{
  "d_model": 128,
  "head_dim": 64,
  "norm_place": "pre",
  "init_std_qkv": 0.0439,
  "lr": 0.0067,
  "warmup_steps": 200,
  "seq_len": 512
}
Each number is 500 + 25 x the weight over its row's rms, rounded and kept within 0 to 999. Layers, rows and columns count from 0. Numbers have three digits each. The size before them is the row's rms in percent of the matrix's.

# down: layer 5 MLP down (transposed), 768x128, rms 0.225, rows 646-670, columns 0-127
# up: layer 5 MLP up, 768x128, rms 0.227, rows 647-670, columns 0-127
down646 104:534482528507505554483478447524487459463489505459490514493519464505518533520529514490499473475503477461495497497503473488469509465446513515505524491492492482496524541510518507469525531499504514466523493464478485435510479501485486485478484495529530491519505494527521497463553469512473500431507492527510440499533537515493528484478500494504528499494496521443492498513516520546475526454506
up647 103:531517491486503536502533540520485463508548529477470473476481494467472483458510522470483500532525491529470517472510524499500473467495493547510530517519518505512546479453573480537461454515488503513502509523510471476488521539495464486488516511480502496488493481502486491533528546496508523512531505512535508488518514527517465520474486499490540502532503486540544554527498481529525505484456
down647 102:506517471530491518522474472475494508468469526519566530508518513494473518517487501486486481561505490591484485522524504470497528457448493495469497493463505500491525505496475498523484511516521478522501501522511515498534532505556486497480528526484533469454497486505487537525503467493505522530531486506498488489523534483495542513490475507510437452483491487493469468560514501507517508522491
up648 092:527546502519508529440508507477515478532460530479488501514503508528539484523489506493479530489549435458502538493496488478519498490504518485552477513526495506471530505481480485516512504483504452478500511517524500507524509521533504537461477491525487482490506518443516510495522502483530495523464500502473534506554523489554478526489552476535479493462469487525440483501482484494499514534478
down648 090:486522487491509504536499480494501494484482525446495476492495493503495506519513528468493494508516525487472522501553493502497509466507494496511524512490498513488483507549528543482450490523443510508480497457441481503526466557489518491499522499510489522520503507524506506469514528504440537515515496501535516526484536487496472518515489518476507484504455501477558482593493465447519474458503
up649 090:493513520523499498504547468456508489507489504486474489506487500528502559472505435569528472470518464495494528512462505510458493469476540473520463543543492505512501460515501541514514491465464483491475505524491480479469544483523505516533511518513518524492479488492476506489519527510496474498462501557478518490516463512528499468473511503496573512492498487527511487510501461484498521545487
down649 089:508517518468522499464508478493539549543502468463538518512492492488483493489474483453488528508449487478523485496558477465496485494521486528535502506475473477521450509511478484498483498482455510501511493508484496535491500494476432507499459504462463511501518511509538483506438498478507518563441504497516553503450481508467503497500516480462517521507486496506515509497469482473486500472527
up650 098:500511480499548504449496497532493486551510460488482471500461504476511561508468505555527464481464475522482453496465494492511490498474527509478475487479509495464479503501496544533484501516510507488519470494529475503511530533475525528453503492515486507500541473515550458506477483499508477539476564491515510463519522501492549546469485527510519463470520527469511527503491494512500510482519
down650 105:534477538479510503479465510495494511502479479503493488451458487502492515488490511440518470484493491493519486460479491492495489519504538507510514498490522481459533505532504480544518560527523459480516482499508527491506519501431453521522484491470496570506471462500501488502488468527524481506456498505537459506529469498493487543510484515518506515552467543472538486485535475511479459487497
up651 092:496504441531470494492452531522469519481505507494450484515491499509516538504531479491545451511458468436508504514506470499538462517493504531486497451492493497504505497495467548542486515461521498493504517509492494491564453532476498523505532454506487483509575483436496492512502484490487565500487507485501502532512519502468513528511488506528504518501490496480498495469499498477500514500518
down651 096:519514488471487497518531544543497545501497494524453457517485511506541481462521495525527525534480515487470531510434495527488502477478479476535508526499478522535486489489496507482518461523509477513509512474504492512481506491446543467470529480497522480511485446481513505470500485507503472496501509537484486524545452510491476523533504514505502517500538526484504488413514534486462472531505
up652 101:475487485495454512463490469519496534513499519479493502516465478474481469545490499475484444501516556467515520489555506515493459494489497448503456495495540507516501508518509473491517490483520523515475519513511497502473511506517493503501521444510497508485502493480532513535469472511510453516509474494460468555466485512480550474500520476509569495493433513534484505492508544504470499481529
down652 111:457504494553501519520522487471480489513511496518478544513464538553529454502489460463477488475474510523517484530501538490517495442462494464501510546487487484528491483488520508467512497472510493513461516542529472444501525539505477483462506477465503465517506524492506525514499478501524473479465519486503504493493499514503547465512486523489496462502496534486549513487460552483525538493485
up653 103:514515452485514472480469490485527530555464517503518486526476485477489515491517511486470473511552536519492516487513502507496465494498493497432479531517521477465516509491511499520494506499477436505499492501498529510509491486467535503533504564500481515518508520483543522498543473527488491452507450504482501475505499474518452498507518523473522549504547541476437496521490464487487520500469
down653 099:490517499448494471464533514509512499479491506509488502467506497485531513513489527523554489513510494532510510500499469508560491536483483482484481482503479534558502539492475527516406513487526480503461521524507448509493532510503489530501503504487512524477491497491517502499540510549493515546513460535488519472510514490508506489511472508540520526488461524555470522516553494518449515513509
up654 106:506506524491551480482459451493520480487474467507488547499512475530491507512466485486523489538531550489544497526502527495487489535473551513532513445479493505440500518479493472521520530486548478521516539502536502499472519497475490496515507491497453517487524500545474501517558484505486520477532519462489491524494498481468512488471497481518489485491515520466518504500530445540488511541528
down654 106:509517524543495473532495545517503509505455510478478480553500524528490520476516529498505470502501453491455496525476526512491487489500510462473495478518525541478477493446514524486461455494510483483492513456477542540491491541540551485500452510468511515484524456466482512513483447509505514577487513469498505508534512496478504521487498502520496524496498510525485501539479526495540478489487
up655 102:502488504466496486495511525532437491551494510488510474472487519473516506500467490470461468547477509488509502508537501491498559499480454501513523536504467457511504520547513475458496510499491526524498498531492506506487475537499535482489499485515462458492492515479572498485493497496482535460471471507508533491495530518504527512488518471486511522481497533533528514452530471448482503438514
down655 110:509497509480509481493491493518487501482505516485504502495486461425494492489496524481501517517486542515483493496513508520456565481526444489446468440551475471488542512546512493518483486469507501485499546504466494489480531490521548494512481464501478497477516470520516536530491496523472500529507481505507474492477562474526481498546557500518493536514493480537499506516523512508468509466519
up656 097:530508489486479479480491473503520476479513496482526480529485496486482498476455507472532458521497508486536526491492461481461476508499482499554471506518510518489485443530474523493475484531508471494493486541468501556524506499503536491555496514506502494488504526446496502511437478501499480500492550503465473498535548496514513541489492531478547539465493506475515543471479522472490541508462
down656 101:471511507511498494479519515514536503535456536491487515466493467462513485531497516570472526472468513517503493487464467480494512484504506480514520503495481513462521496534493461522476504518482525491511475483524486473495506521480506535466470527446519523495459483502513535498499521494480535522527491528543475471527534503501498489471478500477422504520483518466488470516504514440506443448514
up657 106:518444469519516545493483475491500523533533500548465465516496508475516540505540525523511519463516524513529512567519520538493521490551539499511473495505467537540506510490490505494490500498513519519491484513488505464473501515494477479511500517476488504527511482496464458520484496498501529498472463489526462446432492470513501506514539504517500509444498498479512536511523463501481484440494
down657 103:537491537544462529518522485482511490494475519498493506483457464517523497506520505480452504485544532444533507522441498504494474513506476501495528497460467519501484544498506502475502519520493495485518516505438500529540473500455530504511532515552467509466483510508523512492499512465477519492498496475481527506496485518496486469508497523533521443518464524500550516479554500452480489476472
up658 108:463539481503507534449435512490536490475464505495530518486472509461463493497471463505519522520490491496443493470501509504480554512461444508466533512502492484517473489507505497516510502494474477472505496493452509517511496505501503471528532536482462496496520506466476536519507500528507514512538491527532488442545512453493508509493476536512476545502510522507520495454541517508489527503541
down658 113:514523481552522476486492493502501553523478502529490516502463473533481548508507486465519478510508516492538464493520495535496502530484460469551487496500509503507506506480510519471460483498486526551537486478520482480528524436500478520501482457491461497516460526458507491528484524452488500536527510486492499502502497494498505506546503487473515561505494506468477488436549528519525512474472
up659 114:549499518477493508514495521494477492527543481524477504438514548509490488538480456524538456559476500485479473490490518506523553489463498461503478475484447444505508516509481504505522505513521518502491490523492486502531456553504489498498489478546500489506535452476490479488519500485478497483469513514481491518457488474503462498516504453480549533456487516489494518518535509498484478533506
down659 104:468489498446468489454497501526478460482537476505478492406498553508500476504513514533454477496521538495526513511481515505502504527469455484482478486462465486469535499488535509498502502494490490521501508505508462502504492490520523501558482481482479514515508521466503512492544478514494484505549489478512504489477533511486516503510426501541513531483510496505493508495540525478510548521452
up660 099:487505502514508553470483527520518511505502480527520496493483511473518491497501483497526523500501516526484500499491534503549495561480511474482503505503509469493507534502484499492509529479495533523479488516472526497507512506501484494504507435474563509523532582469444435520532482530497519454458486508487521496497521532507476498476515490519413503503494493515495513444512478474537491495494
down660 096:472500529498469481471496489545531493478489466469503513473485536511464537531477525517515558499464524537517512510538499477533521535460488509508488540426515497518487481501523525471503467529515542493490493486527517503475514504470539490491485457489508520526499508443496493513530502536500508572473431502504510490479486503476504497525475497530505475480522535521507522493471483513499525488489
up661 090:516510525518511487496485531455510518502489525461480489550530464510467497529480542507461540502501508462465506503479507552482462480507476486495523474469503503473482501548506472498524523489518459498524498502485506455464466516477505468495476457519518493521514479541527512532496457474522474473470451474512532514518532468482489538492470495560483507487442514509507515525523471498517484525515
down661 089:567490461488547484509502483506508520510490467509535517549494487493496532513514524533508478543493461535504486491485482489476530490528484529463500511503502538485505479489483458489478483506515486509517489454511513522486462500544450547464531535519517471535541498484498481490483552498483507516471472562514511527445501489508514493515477497502484505506510539516517493487554529448523522490490
up662 091:509463511522461480519534528498494509484468457490517494472527515492539487491446499516532517456482494497478526522498514481534498519474521513518457508517520506465478517509455534537508495477468479465520515543459515516467440495477524511519543521468483481528468455487481441504449493509525466480472481521482461500531497501528505504525537513520493504529490493509487484481514509518470515552508
down662 109:508508500495481512489487541501461469540459443517488470491476509506510486540524519518495528444444534480474507502447541535503493518488514430471487482466494495470504547476503521499495529475522481498493515527467505495493453517535552525464503481507498485515520455480475496492529471488518527494478502520497470540508471503492464510525510501533525500518545496511503513488458515472501478480471
up663 103:514497525545507525497484494452460506510489504444456432520492563468506511516490548546509519501561476489520518490515505546490556446502528504471520515485488503525475499440511493487499511481514499488492461509502476499513505534518491509487498506514479467503464481491482539488513516457472483479499534493480510477481521489502480488506532448513498545475487533474481465487511494518497499529511
down663 106:460489501495471515550491530510539477479517488505518483522495498483475514520507481486463522498531488496477479512512562536481539506540448510471456489532533535517475490482515451510491462474504532518464496478450495519496488522495536504446507556521535538517501508544529486477468511535462464467508506496491521516525526529493506488508487529470510469511515480490510533491494517474453511498484
up664 091:504510477479497496458481536488501500531503485467497491530472480505507525495497488477509479505521461486493498466505491526484457479501517496497526482527490534481444525516481508526493519509524484474521490490578462440482524495490467471498499500461487508475473480504567498503490513488534479477517535561557486521512542478504501504510545506475457555513473505510496487498495527516482559525508
down664 090:462509484524526460481512476487509529515478511468496494494526477509455495490516552485472507512548516543528492553504498454569514507431496499533491512483517476497475468506537474449493507482517487467510453546503514506507497504494506531517468486489488528519525484502543488528462571524495488513531508511520487522490484468481535500480529485473485499453519528489513517485508496490475501495473
up665 101:492499524494467442469496522544454514502542511441557534509560487522514492455462491509454479510510511477526506523495473476494468500516505541519500477525500464506515468522470504518487524482477460545461523512474532504515522464544518509543496491495497520457508500485493517479507474481541558497532520485506518507487465522512512466520502463498493498514494501465526528479494476504508515482503
down665 101:477497532470494484554475455510453511474527522503496495499518514483496467453499546493483464527527493447487482484490474500444459490513498538506530493491496464496517506474513503457453531486496472547517521508506537521523503457544503523529499478502503485504497498498508500469507490500494516513488455492481526480489507490454551474507471473488512512566507468455506480478498445504470510470506
up666 088:494543503482489507462497468522534482483527482517490505536485459501512512481483472484499493527482501511545512502446501503512508474551505457526504487498507504523534458473525519505508495503411532539482539504505497423510529495508524459487541489489490515520506513500482529490535503476492503496465496494555520475456554518496498511508511482519519512480499475505483467536502486473453517518531
down666 102:511517530557528488479481524478472522488521511494465464503509507448477504508498531487501502509475487478534498503475471500472500484513523508494495522556472531507525481476533478496469544543507491537506532505498507479484467490439521526518542465476474499493512507440544515487497491492513513501477485502439523516501501551475453479533497545520497487509494516538483510506490535429498480502497
up667 107:524512509493541522468471521483512501512462541514481534479504481486492518513453542495508486448497473470482523471518447516469521493484513470486516469522515468528475519499524491529528472501503534517500529487504516483522509468506497500534537449494480520448515522485519496514489474468560514513500524460530520469531477502510523561503472492505469500486497511521490458452551520526514507470530
down667 122:487467507478436546482481540518502538487511489489490520470505443483486507496471504510544524434504484482472501514505465505477504495478500490501517513463468468500518484488558524527524494503480471471498485510499451475469516509475465516519537451466466481494516512486517497551506524526492488506485525499527524451512470520463531495525477520484519498492512521540526480477530516531467528465509
up668 110:538494494456517543460439455501470546482513517523498527464528478475491544474477521502459477511516486507502513477508479506530518474485489491486522514518455510521511514512528511497539487486512520518473506529489508506509501493506488503453506515553526489516435517489452512491522447552477465516481433521509467512500506492530503479514517528499485538467502466460481525479500482506506497513475
down668 102:525454513472461458498530492536508534414498481480500514475520495537501526482499441484520520506479542562521483497517515477505474520479513471475501504499460532471513518487493502501493482465505514504477516499541477469496446485498513510523473468476547490489527497503488515473470476507496512523455478521502524491465505514512478524533518465532528491470522473484523448497511516464499521506526
up669 096:574495510473537458499529479442488486505497492511506479481529457488459524481477481538492505500506501501485517518486484472510502547495474495530465520505503501490517500478543486503489496494473474488508531515490520461483482517520518447483461487492477502523482523525480546474490514465444517530503531464461486496460455523496472493515529487525530565463515523477497473499489497476469516537506
down669 095:470463494517486530465516507491479453524489501502477522516507500512524500470524532489512521602458515501523511518544485455526508507476497463518571464534498476521517480498494461478502477468537504476505515528484516489500482493475489495500503528497494490533516529515486459515477456497452488486522479515500501484468526498519501481470493447473523488511480473439502487527508470487497494531491
up670 095:469492472515555519538482457546496496560526523477531491496533527491476492460485472463485517491500512502508498465480492486503469495455494502442492479502498517520464497519532520504488488495421533447518488513557525529511480523515510534490502500434514478490475502534478556521493528506518536492542484515485498503516515472473513502481480521495502477502465509497513510508517501467478503491476
down670 096:531503518479502444508512491483509489513502487470465508515531500519477545508514496523500497523461491524450512510539507502498544494545497530541504488491500508506489481505520553531520498450527460500506488492525492515485499484524519428519507465509501464491508509569495449508497506508463558467438531457500483512527519482463506453491496476477495529498487475502477495535503488496469489513495